Each number is 128 + 24 x the weight over its row's rms, rounded and kept within 0 to 255. Layers, rows and columns count from 0. Numbers have three digits each. The size before them is the row's rms in percent of the matrix's.

# gate: layer 4 MLP gate, 128x64, rms 0.174, rows 66-127, columns 0-63
# up: layer 4 MLP up, 128x64, rms 0.172, rows 66-127, columns 0-63
# down: layer 4 MLP down (transposed), 128x64, rms 0.152, rows 66-127, columns 0-63
gate66 107:159162152136142120093144127109107097118112159149124144094099087142095098109119066133181136134138146154140075175133167137127129121163118146152117133165144118116117151149121120122137096142132099
up66 089:147170117123170127132168157117128124111152157124135136135090133097103125149117153124142140083117167132137138191121078149132097146108154131112123135159137117128126131083082106124095136149136076
down66 103:154096120081124090114119169131125140133129090158143084135101090096123114154094135105123124142148167150113115163157045146136103129147124151113110119109153127133103129110123103137109106142153119
gate67 092:093137119147120119132105126139108125071124117114125152138137136059153111118165139117174135113121140143154128147182106168117110115107146134136089176158153097167144143111168138115139109126157137
up67 096:112149162170175122110138122142109132148122151134118131097121098107093105159127121167108111124118089115139180130108157141130132123133123096102126183138167107133127099159086148154145157147101087
down67 081:084109092123083098128158130123130135120124114096144175136139154106136158131142142105133164181138126163183112134128076150131106128134150124152089126115118108136131125111135128159156111098139185
gate68 102:111117140117108139110092147157164124118098107176166107121146156136126106149118133119131098110143122107145162149105132122146137163113148132143133147080077098154147166106097141115088119094172167
up68 110:113125117129155143145080193126110146126129128112124153125090119124120172123103127139105110122193124114102154151116095133116126183168132153114125144108143161144164133156155146121088118130140166
down68 101:091182166165162157120127104136168118127140106110111129168142113133141107144114173156133156094133146124157124111096113146124126155120093079132107113109153132155125138112122116112157188122148153
gate69 101:155120146131094129083131140124146089122082098151100152119162108132146123134102161137116127154121150123107131104069126134116122148111143121132167122133083121175177102141111132071154147131118153
up69 096:095092121126157161109149137162136088132106110085120137134111100118129182165099147148107072142126137159143143150172163152155135104110112118121141144133136093121131140146119123112135187156145130
down69 098:142146179163119123131130109115144117109114085081083154126135097166120126125098114110114158133087176130119120112154147152107142111115120126136131110142132153176106080119130144175175106123113129
gate70 098:121091166105099121074095143132085122142107136123129122097131140148119103103134138166117103110141090131090108158092110164118147146092135139176111160133113127143151156099132167160145088130127139
up70 094:148161121102082138120175083161160098080147117125111079112134119104127163134113136106165130119122184135130100109100143103120115144132112162125133136147164142099137148128129089129127149115102096
down70 100:121091174112168094168084138120097117144116132121131157117106141152149111138127122158133157127109105135131136142140155168119111072116146101170097174132103136169104128086097148116131139143127109
gate71 096:132152149151191124177149170116157135108157124122102138116128113132126084078120104124133126110170102116105118093145120125116143145127142124118119128123116141072112072095090129125142088106119115
up71 088:141112166094163132166102138143138113118108106101087113112135180123139117123090116159114128137145125155097123080159150129096140141107135140107132143171123110080138073151127124136175129119152154
down71 093:069132131115156126167083126155130147132062116117147131106140183095116140126122126148112149120170131163098134115129142156132168133130150128121137103138132125096115080124168132142133080139142110
gate72 101:133164119154131159097106160093145142104126101143157146129117135140097170162115130113122134140163135118131111134089150184095149152121173135097157157099107137152110129180102129127099159153109132
up72 104:156142127129115126117089126143145111140158131166119128152159177150122165119157126144074114106151086108109118124131048142147138105140141139144126135127113110138130162162116104135083173115139151
down72 101:122143146104155151168098096136121121129128116103126123103111100130095131082108102118082134090128120081144160171077136128112090169162136134128126113123104146124132161143075127130095105136107120
gate73 085:146186144109144133130148115141113129114104149118156159163097095111166112178179128149148124093109123147106132132115141137139145151119095155171107147152153106150136168159142147098099092127133118
up73 109:159162163137127125108124169130171093072083087148146100113135117160173149095110181140118122110151140176127135145130127123125147108107153166169119124147149113123139148124143137122126114107143135
down73 102:157178153115116105131141147165108158108088124123139089133140152137114139120105136127139108122170122144148149119113143162124141131136116136147120137115090081079126163111205111131123153172109117
gate74 105:123115125104108111136138140092114076154094132155103120118127113161134130166142133134078143113101132160132095111098108142159125116140111110151163089190148151105100129104115123080108098107103117
up74 097:131154112126151098094105135095146162124103113088106176119114152093119126130153125120197138164100158151146106132099130150132072116087141148106117095143093134154140103128127151116134111145126143
down74 094:130130165138114124162109124151106139118154137127132095157146106141175128123079146129116131146121115152109110148167160123130094137164185134152131171089152107125140126175175135084130153121141103
gate75 082:141121107110168123124134131091114123143135103153161160135116111072123136135090162126124110098151165107161131166148128099163139153107116149176114131147113133107135126153174161119132123099190138
up75 089:164128129090147116109137142101124152136151077149129124123144106118101098097087077117112118128097139150155104121108142130154167156152151116137158154143156148106118205140113127104121132092118134
down75 096:098122137130117127127136106109170131146122121104138176127079146104124142087086112122131096148146145132167151134106099071138154140118104095155163159178122105124113136095117146079126148120112131
gate76 109:170129132147105087095118096156120146112132119126127186107099108183126158120119179091120099124159124127158126151132133132155154173132160133132098142107139135144137114135114159131083108120091143
up76 089:167070091118117129163141134167149144121110152145133096106154150072130139133122190110130125120166137099119160107136144142105153127135119119144123131107112134134153100088132164152111123119074112
down76 102:140118088164115108123098114148129130128143098113136167087100160156121117149100191101106132128143143144131104139129142099115175169138138115176125125125130168176149114108110167158107112133127139
gate77 098:145152117114136129159112085127110157177145161168103165148170139111108074145174140128130131123155171096098098116113130106111132151147118137130132118115149116122114145127140177148134085095141149
up77 106:133122126145134143136148122084137091146072101135132134139100101138122140147074109104111085100126120122166106171148139114109121135080184105113133123139132148154107152111119096087153123162111106
down77 111:110109094090159108131084139143139143097167148108135168109137130177153126153125149135162141128132182110104146111061109144123156147104115130141136101111088109143145105138104146098125136159131139
gate78 105:144149133070151164161156103123154148138159097097118145125145108106115128098172116117132171137091138143100073108152128124112152164129146141131108097144111115153107163110123125179104118114124116
up78 109:079132082117145125148090108109085177122174119081132167127147139100135127116133148114116162146121102115131142150165128149133152097131113090088102131121123113166111118123102119130123175106096131
down78 094:149139145109090121114179201153115138133099136113097093127156104103146108112113161168123147147160111143096103140138117070138129139100111166133154134150159122111127124135130129107116116101091117
gate79 107:098111147149170134159100137120115144143105131126125099130120119115091132124052151148094143136137148128126140140148161130113203135100102087115114150109160137155155090138105137090137138108129134
up79 097:108083171099137156101156147119118138144136101117112106192167143099092118088118130083106132116127129139135149127160108124110100167116093121111158107107114137110139135177098112126126160102138141
down79 100:080168179120133119138145122117155135139122126122128117176132131103156104069156117154119156121129109151123116151105168181143107132122126142151168083139132089149125138109125086125112121105149160
gate80 107:166106148082142082115135119155133138113077132114089129160144154122149115118142142153118160158117117164080093144107157132139112121107151122176122138157105134103156167138123146109168124106159137
up80 108:157132087089122156101087180135135156111114138093148126116145136110153127143126118119143136153115151174080083107102165137142112132138159166106156132119151103129159117143112148163169115129118100
down80 112:059140121143159097124177137090148128119152094108130131149134157164096110107128116124108156147133084132158108127128132159136165190113163099132152103104106150137105121113120126121127130150141155
gate81 103:129117119167109146173126173134141126132116124126130132123118122144097119110154157135113070132124073113137106117124148102157111163119081159096099142134139162144102100074149142104098128141097158
up81 116:114163136104148170108090104111159099116109100164112177119119112122111116134121090126127163110118126134148123109071121136167166149160167108111155158107121148135123147145147126115102096139168100
down81 109:126087112134132151086143116130088126113132135134148103121153105152111135169133114113169105097096129119140161126094138154083115102111090167163132146140137151064146145111138161122112128139113177
gate82 092:142094164084126146108108142145136075080162110117107145131182137118123112090148143156089105134126161117104116142111118114165141093108130159149105097129136107158146141143127120135132119152146180
up82 128:141102107114095142126106133125137112112128080177121125124179114110157179100100108148093109114138148105166136129132115166120144132075148110127156109149142093146177140132131141101155118121134171
down82 115:139108133112147139157124124134070097139102135112095123139121163083144123174112121136108167125087103128146132170091139157154134091146134148142125161112078116157118109142166101108114136165121148
gate83 107:135141158178137140118138117091087142135125131103097133094128093130143110103144169143118134077166097112142128137072107136142089160083134131128129113155102118099125132096124146079128114130105156
up83 095:125132109128148117146103128104170105157142116102147141104135126175202154154110129142148139118143099119150104161142111146121111117150119128091096101086139201127135132101116089134106121145124118
down83 106:149126144170096147151129119086069117138091179118080141080129085150132136136121135105146110124122151071113115141135105146110115132131106094142149143154110107103145130132148146109108139146089143
gate84 102:088118139075130132179132111127123133134175167141123157142154106120152116112159181112148146128085182161139092097131132121091152136118105128140113095120132104150125121119111122114103087125148148
up84 101:150135172118132170141117179122106150117155141145099139104136125081096113092120092162113090154118143104143124145140129151108104158191124135135108098092137136135137156102108137176097127131123126
down84 095:080111089116085107167123119127108149114140146139163141108140122105149093093127139147143173119092116115127119150098139129159124127102161148118145161159134101123140114146160075139124076142102158
gate85 104:133129157151119149125134133116096132151084122147151123130089092143120080065129150107111128101164137143113147156130106118195115129129126088161137135116129141151161109123112089089111100118146099
up85 100:087089111140155099133124128100128133092185148103117153119144164091150135151152150094117157121101165141126107115130152108091136129111114140123084128180092165090120097122128118139128146099121122
down85 105:184134113090114129118115146154134137126132144111099116136150168167146128144139125166135165065151115087108135148109101129118111096087158104109116091127124153158151131133079120111161157136125116
gate86 082:158089142104156147115095126134164120112121176113157106157121100085110135105123127115111118107137119068109176129106116147130112120099153100132126127102098154091099130116105155095124118074127139
up86 120:121140114114170109116127128139109143103134109087084192167126097152096128125086094132156151119126147084141099180136139144098125112121154173137139136100129116135157129144171099136137154126125134
down86 119:092130104124161133143123124111174133098160139100149123095157097138105123102139123134173147139157090137099100099145129125104093112103192115152129132120138117130148126137146180105137120078129093
gate87 117:141125169087124150129091109163140108125070138144143172164144108111118124123126111135140130109141129073115133123122166146178088141130150137144074116131137103143125152166102132101091118107115151
up87 108:149128104091123089106153126167100166149135139141158113163155118130104107163146126121134120130112106114135125131090143073134123116168148104138186078081102134159116119169113115154129129132140119
down87 099:098142139122100127090138157125173169083150120119129139140141115142122126117150159108112147078161125120130086117148149062139119150091087161110125131180147106141134097122118131112134140144093132
gate88 100:132154124164113101092127111137147132134133128131107100081114163127134139149161152118109099117080097190124141074125105121162092107161114097130158125167107138111132138113136118109138155164097142
up88 090:110124135120129112129118109157154104200122096119125135170175067113107150081139142119113147096108133163119118110157130128114126105169097112160143169126125123119143105130164144113145122163114145
down88 091:165161084108155134149098133089124140107114109134151109106090134152158103177141124157163136116122154133141134086130144139140111135095170138145114130128117175115090129150109093165086158127144118
gate89 134:086136170144106130103100112133117092100149067127126118116162102148199109155155124143137092131147107095118094130117120177124136137123128101104103127117136145150138104141135142080107116153143122
up89 117:142114155132147141094109104168146129143117127135088135149139145094113116102107121113149092137119113139123171144132142139106180077102163120123133138139132096104145091153132117166175187121134093
down89 106:123095114121106123182135133133110120113097108094118113088131171159112134136104134158111183129105173141127146135121065126129143149117121161128122089107121145139113158122134099166127142176165117
gate90 119:120147114113164113103157170149114134158103106100150152125114127094116122117114156111160103105161145110102125096140155124125146173084128140150127153122179142151119094124125174080159126163107139
up90 101:115154073151121094112134113134157112152144094110106144143089122127121137068157132167130103127156119112093120103157121126157164100126125111148120144093158174155143112090141101118161155112113118
down90 100:131102137155126118138078114107127139125137204129144126128127168160118110141108100122123146097094111132161131131134160166116152139147110132090130144124062093098134128130150140178145096109140136
gate91 097:120121131126192171147155175119088132109114129136150149106125174077100117123147082151129148097120124119102176076133120164136136123127103112114101131126108134102148153126132137130114112145168136
up91 090:134109109160135113106148116135132085102114169156089133150101077148145137130141177123152105129103156129158139165113133065102151135106173159149155139130128115111104125126166138133165119105130123
down91 096:140126163159125131094099139167095128141148157124145121098163120111104098126147124115126126150099158103099145127121156123136140109139151066137146151150116118075180128125115157090145124132159180
gate92 101:165140155149133114153139159163125155143112073102151125122162132146128127103152098124122106096130092121169121108120122118152142147168132123123124144080129144152108176094084094130160156116100160
up92 107:142160166137123148134147118085179117135160131122169165124135134131124122125130092111124150083148126105081103131110145122118132087122102148163142112112133182100114179130091116152135134126087107
down92 114:130101115132101085133140150145094122148123108115123129136166116141131124092159136134106133126155075180144099091102164112166151152125133129113136181085120118129155129108142091127144188131112127
gate93 102:095140095118112149110167146110127145092143121094108159143101104137108105122138131120115104121140150139106141103111157112144134103084137144222130108102103149126163139103143129137143117080146151
up93 103:198127153136041119130136138141179124089108118146175113119112108120163127136130140141100149123129123126127122111131114150158129176139092151093109100155135131131124115150113121127115125149098144
down93 100:085128076125140145151120127137146111140132088164098094130143113084143148168118163140111114128084139105127184097170154121127134156138095086169164115130142153119113128109103137145132126135136116
gate94 101:133130117129137135121130094141154092157160116137120147126121101110144135126197161122114122092112143149107102156118081176131111094169114167117122096129130120147098087118091140111089111129115168
up94 115:110159127144130120073154144097123123068111134145116140114115131164113122124142099115135142139081120148144106119160181111163119156133134127147132143120114103124118169063151151134174091147123136
down94 112:202147123112132094141100193113156124126110147095138147134117131162133113109125146155133150140109149119138100132132118097148139135113111146176129151165134125148132188127131173157121155116142095
gate95 102:104105130139131117099169096149121152160099140105145111080135135099148083144181146100126123133109148130151114126176127104135143125083140140178081117133117150165123129122152145112134147131176142
up95 101:126162123110149133148104117113098139155115135152130112126161159104173056126166102123125120175146114134111120140116096104125110144122114149174094125120146076136118081147133104139134134163094141
down95 099:132144121091112141114156084153095136111140141124162086112167105131101146130091125130137130085125142146128156133155157112142148109128124133139173122161125156149108083059123110103130137122173097
gate96 097:139128166165142119169139144121137101071130087110131137089113134114153142118097123173146116164158134113085144134114140145118159141136136084130123091149132135162175151164101110140140106163146138
up96 099:112114131151151118096136138104124142129156164116125166055098089124108127117130118100133142119116164151129118153124140075138116165122115133124146141137121135174185112133112190140102105122100118
down96 098:172143092107161100139120143080087105134114145156153093108124132150141121131109155158119146166103106083145123086140167160118138107102126090154116118112123097137151127133157141157171139109138117
gate97 092:169112109121157149126084145112135134105102135125095159152113138156106143116090124114102147136167136150137110058101117114158120136108113127158102093134121139087142128163086166142155165138123142
up97 091:145114134111160168119117130118122120136088167162075141132149126130116117098115135160123127086129142107127107115084109096112133141162106120185096089133102140077157133097121148163142146148106143
down97 089:145124137124150132097129128133172126116090113087142151144104195170109152134099156118086111103124167181117125095122112149108122142138123157115135110096133098138141105120113156149136140083167122
gate98 087:134133088141132100176077150113137153099117145109173118122149121084115154101107145147116091114159116097111177153152123113136117081119118119132167132110139117184136125145147113118128126122087152
up98 088:100148142135115129083146103124088105173168153103107094099091104115143133151151138185103141098136116160135104122113149092130145137123112132139166124157135114109166144112123135142141164147143078
down98 087:108136121164129110148097153162097143139109131157153131171135108177132184125080137141141124084093102123116111136125106115147095096128195120100102108123150128136129127172126115114113144126144139
gate99 097:140110126152123120089135112094115125114148114103103098091131170093129117135124106133140110074113090139163083146112130129118106109116125144149137115120078173119134098068141171116090148141116137
up99 102:158131162085101135143102149135146113100131107154143155154150134120122106147143170155095141192144153130073127128135134135146103192119126159136110086137137097126157137114145147144152109139105136
down99 102:187131126098154146124059097100151125145143122151131135148119133117105095128119158119114092116108099111114085116146160096159126141102107137115095134107148131100089129145093119174104128117101147
gate100 109:110167149142190090144115161121141189157126163123113141114124106127104115087115151127112139103114118073123118137102144094119154124105175086116122114131125129124174148108127120152142160124129127
up100 102:126138122138159101132066120084094161130124154132115107160135100151105100086120128148083105144138152106170133103133130170130145151097126133174136104128123130097165139146109112161129144120140169
down100 110:146123150107128137134186159130113128124111104159150166129116157128102137123102080102091140119148160157089129169177145127107101132119127113120177114145146150144112141124147112128149088156156086
gate101 102:135115086150142160150094114151107129112126112077100160128078105128146113108125122088136150160157137123117130183124163142170138160100148146149166149112155092100119106122128148118109101141131103
up101 106:113118128130088169125135120114119175131143125098099092133123121080127101122136160142161139158131084124122123115159082124111129122164137093102113081125156077117139120111156105141120090147091097
down101 101:082101139117081116157120141172184118134088097120115147143180136130160110138162126146119111144106116152105117142112114089108149154161164159108120102172129142096111123125142127134109122105156124
gate102 082:144134123156115133116132132112130101112147110133127108189105104084122122109135109111124089152110134117127127141116108138124126111143051146186152152131142136116127147156157112090099098135144193
up102 096:128132148107117154132167088160132112141098082160096150152154105130130164107127181142149136121129094125128143115136146142110173125158101148159172171122123112135111166135134166081101125136120126
down102 096:100114131153113150145133141104111129127132152157143134103101131117098104125128141156117135131136118128115116107131083092101075153134152115122190135104110126120117094090191126190130150127171153
gate103 093:168118114147110120127166175121132114157126109147215126073140133118093104111153107150119122125157128105081134145124095136161148117164104119140147124155159145120110129150130115107123136117125165
up103 094:128108110139161107152163159143193107164102117087126118114123122090103126076076144133142138142151133100119136152121136148164073127169157143121128155102139095119135145100128126131120147152139133
down103 104:142118143129140122128100118142165148143142131133152122129123185142104129133081114113171158108157141054154104167150170117124116123125113180162147097148118121151123114137123105124167159145147128
gate104 093:122117120128111156161098110098106143093184087133150128165128120120112107145116165131139156149127141107126108163171127134125137100089140165121099128091148116168141128134109151178145124077131099
up104 082:131165094118144149141165122158139099120111184146122113136079170106118106120126114137103139142141141130145177147076094111159104107132148129123132152152113114114118091123110090077107157134128152
down104 091:135115113140141141131111113101141108120139151137146146109177176112194150171124110141081148174108140119111132107113133114127131101141143115158096116140099125181103156167117172134157114143133144
gate105 108:171120095129130125103091106145139186149139112167140130111112116077129134178090127113158122156078112146135141128148153105132093144130177145114129120122152161170120147166100146130127124126122124
up105 102:176130128135105101135110119091104105137109132102127149106090148127112078081095169117149101111134115146121167142126162147142138122129107178121143179133140090111150110152116147146125176140150130
down105 108:155124127124143135128075139098118160147177161161152129145110096088164130113112120173163120116130101142143098150132147082178123132163156148131123157132177136104134105139138131150166124126125121
gate106 099:190104163143112113107164138142153127147118123137153178123110120136131112089165146107090106125140108137203135133106112120124148100165132112143086127108126156136160099095126104125099136116139127
up106 086:145124121120130159161130131161116174115121137121144160108160152108117136097105134126137114094149116183159129152143091110091111070155116136153134158104111126113123123070141131084106151094130110
down106 095:116118119111124117106118116134176130129095118120124177150093198160104123118119133124112147163126093108150137121084109166083117142114097140084098102111164125098119146165132100120147118139141117
gate107 075:135133120159129134119112123134135116110092096132095164109123138149100120150092151122121130142179106084129137125135118185111113123103132102093150062152099130112127118162077114129123130154102176
up107 065:076139158118117122123136151138111102131168164120157115121117070111149084108153104119118091093088164181141136132139130106151145108137114124158107142155160137088112130132154137110148158115128156
down107 078:093138140123103127127128150108091111112117082144116110115119136127141134123111098117122134161138125093090109133148136121122154101091145094122166102112132092149150142134108082083093132154183188
gate108 097:093145145162140115151137126106100152132126123135081150131148098093151107152124104138115118112145160161139117179099110181158082123119102125104117153145123144139125138112135112104066119079109136
up108 093:139186142133133154080132118111145094138110141096116115107087120182135119141109118118121127185132133098152110167126114139133117153124161103153172121081139124109121098095143088121154108114107113
down108 088:145138127093150139132106130138146167123088131132151084161089087135131128119127130164186152140111127151091135128171116179105144122135143135165150148107145151096097115134121129128116112085139080
gate109 092:119162140169170179115129154098103162126133144124126112076138115163092132101154121127140162190145104136132119145118142143092160118102109124101119149127135132152149095160133135159142122105168118
up109 090:087149116173157125153085115123155116138087097137157153135086108144147124104121099136192167124160139104147099155123137115091123107149135154133125140130123127125137081117139135125109080098148111
down109 094:152120149115104083132114093106147116160151122104140148121113115161142135128122136094106162173137165110199145107097118157108140136130119095118142157122119114141078114117179122143142156154151149
gate110 121:117129115096116117099146153161094166150161149157108095117135157150133130099152137143169131150131144186097109126140114086134124097132129154173082109136112131128138150137115135135160163136164083
up110 112:118148099158127129155150155113091136083139113178123113135101138094097138169091093159146162128137138176148104116123150122156107123118121137112155166125113102153155102182129097149151125122144115
down110 105:139133103111132137129095159103156148140126165121121162110119113148120112074149126133110164198175136131143134115089074148138133154151096160111101086141142136118116159133133148100136153137121110
gate111 098:131141138113114156089162141153095143119065095137119114133133089139121122169143142133092109066136125109144101157114145119131137150144154117189119140128126102132156136177143124138170157140110121
up111 114:122109150157079114138105118147128123130122139143160152095122100152157142116147155124152145092105155142154162124166103112114181115098131159146090145186148137143145137098140136137074117109121156
down111 104:154076088149130108092132118150078186137128153204129141098132085135134140131135113131106106126136120099121163153152111125154150103132109107154124144133101095090135133143149134132122139104122123
gate112 105:084126102116090139117110120112121167112108111123107110105138117129138139151119140155094055115123088123134108152088088134096129103143136116102133134093151160118161131169177134120127120098161151
up112 091:145123147092148173116162105142129106094118121116139126155153168098116141094114114148141114202116148101128097178102163132145145131100128145144071146093137147109125130091125114135124142121139143
down112 092:087109151096111113145142103108091146095134130130113127081137134120126152156103138082076121100112116131130140106082091152110147119198142119131123107139118159130129151141176117155126104131150147
gate113 094:187131149138078140091143125123120137142109122137114153126129104174106158098183093121168125132153131099123095164137095156089126152130139134154133116108128161128132156152099160149121146137129089
up113 106:152169172174133169138158129142161107148143164117107133137155121112135129117133119118156207141150100130142152121158111163120189098177125140163119129144122101134119135134146135126120125128139119
down113 102:075094126089129134145099150173093116137134154151116104115147135141129124115131139124133146132166150153115121120164091106111140128167085160172116124145129138159123114085150160146107156167151088
gate114 095:143133110134135160095098062127152085132114102145173111160128116136090117120144167106112174097143095090135120115096122134123106132116137122167144117120139158116122121133115089096086104109157136
up114 100:109117180119162151073134120134155105160118176123076135107131149128132112170156109130123137147102155110148116165136134120140085154109122113133160106152167144154120148107113087132134137170120147
down114 105:074133123133126078133159136168090130136162120104126170119122123157164139126133096135120095138164119133108138152112147106140103159128126138117138103126129074111124164090118163161145116162147078
gate115 102:136108135123198103166082107141144128106157104122134128152098154167132138098135102147101114149117131091134149135077125116155122131127173112114154105058146142116116113155116115132118151112120149
up115 106:103143132097082179112153091120146114139137133162160121122117091160142144171128128114119101151110100125123133103133073152125168174111110135132148164148102129124116129147130153089094119159143162
down115 103:111090088129100088091097146178082126120150127119133126109179165126101145094108134135150138115124165147124135133121104116155146125133128120075123134090152128190125145138143161121123133161123129
gate116 076:070126141141134091145127131158151103116138126166131143111093108108111153156123169130183127113127135146173148118173113113126087151128160104120137164143091086137092111113131108110102157138135136
up116 103:125157099152123178133104177105079117096150131151136104145119105136082102133153113127111125117149123185135147122134083115141151150119123115143156116102129109155154159157127129114153123141191136
down116 082:155154127114129134117141115144150171171089138113118153144104138118135129110108141123104139138120107076155114115117187130110132086143122129110119131161123121084098073085147098138086147149093126
gate117 083:154177113112120163112127148170117161100138119143115134124127095179156135103155142122131067108102074136132150139110121101148134143139104158126107142175126173138107111161151112132101123144117108
up117 094:114161111158090162124110136145127123139152080119136140114132101149093127128145094137115148131120091109112067120130069158120120155142089128115136115110119144159146185104106118139081132135101149
down117 105:161122130138107142083139166067130132157131144143157155080131106140111144131139142121101159116116115134144130184137085192118109097146121145119125134085138130123123137125107153149089132121106163
gate118 118:174108177163123118133134147139113111106130107106094094097107076126098101121096120134079127133152144111126129099128170115170119091125110181113121117119128144136153131134107145107122155115076120
up118 101:152077105092111134149103140142123135109114117138165114155171162131151135155083117126119153147152113109080120105139120166121141144144098076159126140119104140127082117136164157155106106131162149
down118 110:155125082132146144123136116165127104146175124129137120140130133100172102112106150127156147117173113119182113110118113157178179153142095109098085136102156138127151117132097112096127158129121132
gate119 088:132136117118101134143124133087142138131150114136149163082124125160088125095141106136170110116100139116139092109154091127102107163175107074136189117120090139150135141145125143110157100131105145
up119 086:086157128147123119102159099102147141142137126095093186141104121109124119134142117134154130138148105079120086115092157141133141080124157155112148153106130163146140146128123145182119121084138100
down119 093:167145151104106132143114168108113144171125168143159091132114107139095150111130111119139115144084157132150156126171114138091126147139111100132164131154113128079110118131170118094170145151141158
gate120 082:148104154129109118108125125113114134157101122174138148128119145146107156153185169164095127099118146138146149084137109158125132110099111125110164071134163130136095116149091121094111136084123127
up120 083:094142090113146119147101140118119099112137132103118184158152114118117125122115083126111111125144079102097082173121134149104152157186131135115111145122111134144147176168122107163122120145137135
down120 085:130158118126142135149086198173125154159156121185151133131119141115159123158133125123119120097100134172102143135117084102140117141117131134099134129118131106102191138107111096097117146130135144
gate121 095:122146146099107123155145120174120106110149125132091104130140133116134143174152124166158126161166142101097110138117177097147158185161132136107105150136147122149084136118105169137109142136091137
up121 111:081193133148128182141119144150138135108093107105088123140120132142144113154111121123101125139173090119105103180140134126124139143131156149134136131114139126102132120131116153093187136181132141
down121 106:102104129138142136097117138097111129139118153113137121109133141131117121117104125116169124066168135113139192129129056152163070105124118108122137122116133112146097137095132110091159148157130120
gate122 108:102146069122172123152146148092079127109099145090103105136148173136137132123162139131127125122164126177100125115162113129138148130083116099134112140151137135093118156148109147134155130158162101
up122 101:168156093146091164134111145142131125113120143115112131150125132132104124091157149184150161155198156141124117104189133127106139146123137181113086116142154102134116144136121124154125135136137119
down122 104:121117164118145128186122106131136125144127124163126101110133137173134109132102174083104165135164147096138144132148143133115174126165104135148122108116082120125154157113160125175097092117149114
gate123 086:154128129145091176077141107117118097170143135175138129121151147142127141129171107109134141135109082134132139154161134135160124126110121183152132136112104099123120093157112175163170115124137143
up123 111:113126121145160141178106156138154151161164131115131153137100093162072128117061123142098136113156123141123139128129155148126106142137138135098133149112164113124116096195117141128165141147129109
down123 118:118105096152169130143082126102110119118148121109134109140103101143058128154057122120118145115182142148145121112159136125103104132132109150117129182105118106099124109137125121127131149132093102
gate124 075:161085136132132091139098128121096121110080091167140122115105162128130145146128147092113144148112126138085144130101117115144145136116134084155156171120077152119125139112154121110099079144161105
up124 086:115105140101114149144142113121080114151162113173099162132069130136158116116133104126128117159160131137095110163132092154112114121172158109121173133110089106146147112107139117139100096155128156
down124 087:128164163143097073119107078139180154139141110129164143136146138136101174087099095127139099147108121126162111104107119125128104151148125139101113104134157155145149144119139109153129088107153103
gate125 112:146137135162072115123100159100127163149155064123096130147115146178119141139120163127118134090116127095167093149125149102120083155120137140096117127095149175125142144135114115110122142126115122
up125 096:161123099114132116140167144149135142157068144129131148130171168171161122125134118119124147153114107126114163140155109085153149149143174163166103122166133107154119126118145161150106117155156126
down125 097:145122120152170118126149156126141116130134164154172115103130119083156114130142115095167106126143104172121121183118102117138131107131160084110101168134115114131114147149110137137154108117077178
gate126 086:148130108123159120136119087116140143146127167121099095167142138104126133133132195126153104165101114126141137139155160133127160161116089123112104111094152133078125098095104112098089162154128128
up126 112:098115139111133153170112113193101136141124115151126183129126135127139112135131127129128161147135124077088167123142109127102150135122166125155122134170113115166132076153174124145090099117136132
down126 109:175128099115131130085118123126078148151145140151130146118135104058153120147131137146130138156118125063137141135134099093135182121113144141120133142098129124132160091104141144131090101124155159
gate127 089:090151171105139136126132151149095083127162125086102133094124115154104155134171083117141145139122153138162128105144124127091095138099190091128130132113171141129144102130115125136133152143159118
up127 086:131148144153109147158153128149179135137108139133140118129161080165141154120094122160105134096116116107127181151091120102172134117181094115136139159135146101117101133137129123095104122138164159
down127 085:097109094126138127134091115105084106112158142113139111125153129143132101134130129114145120143124170119187114114125147139117162131110098111136110085210105139144135165094099124130160167132113112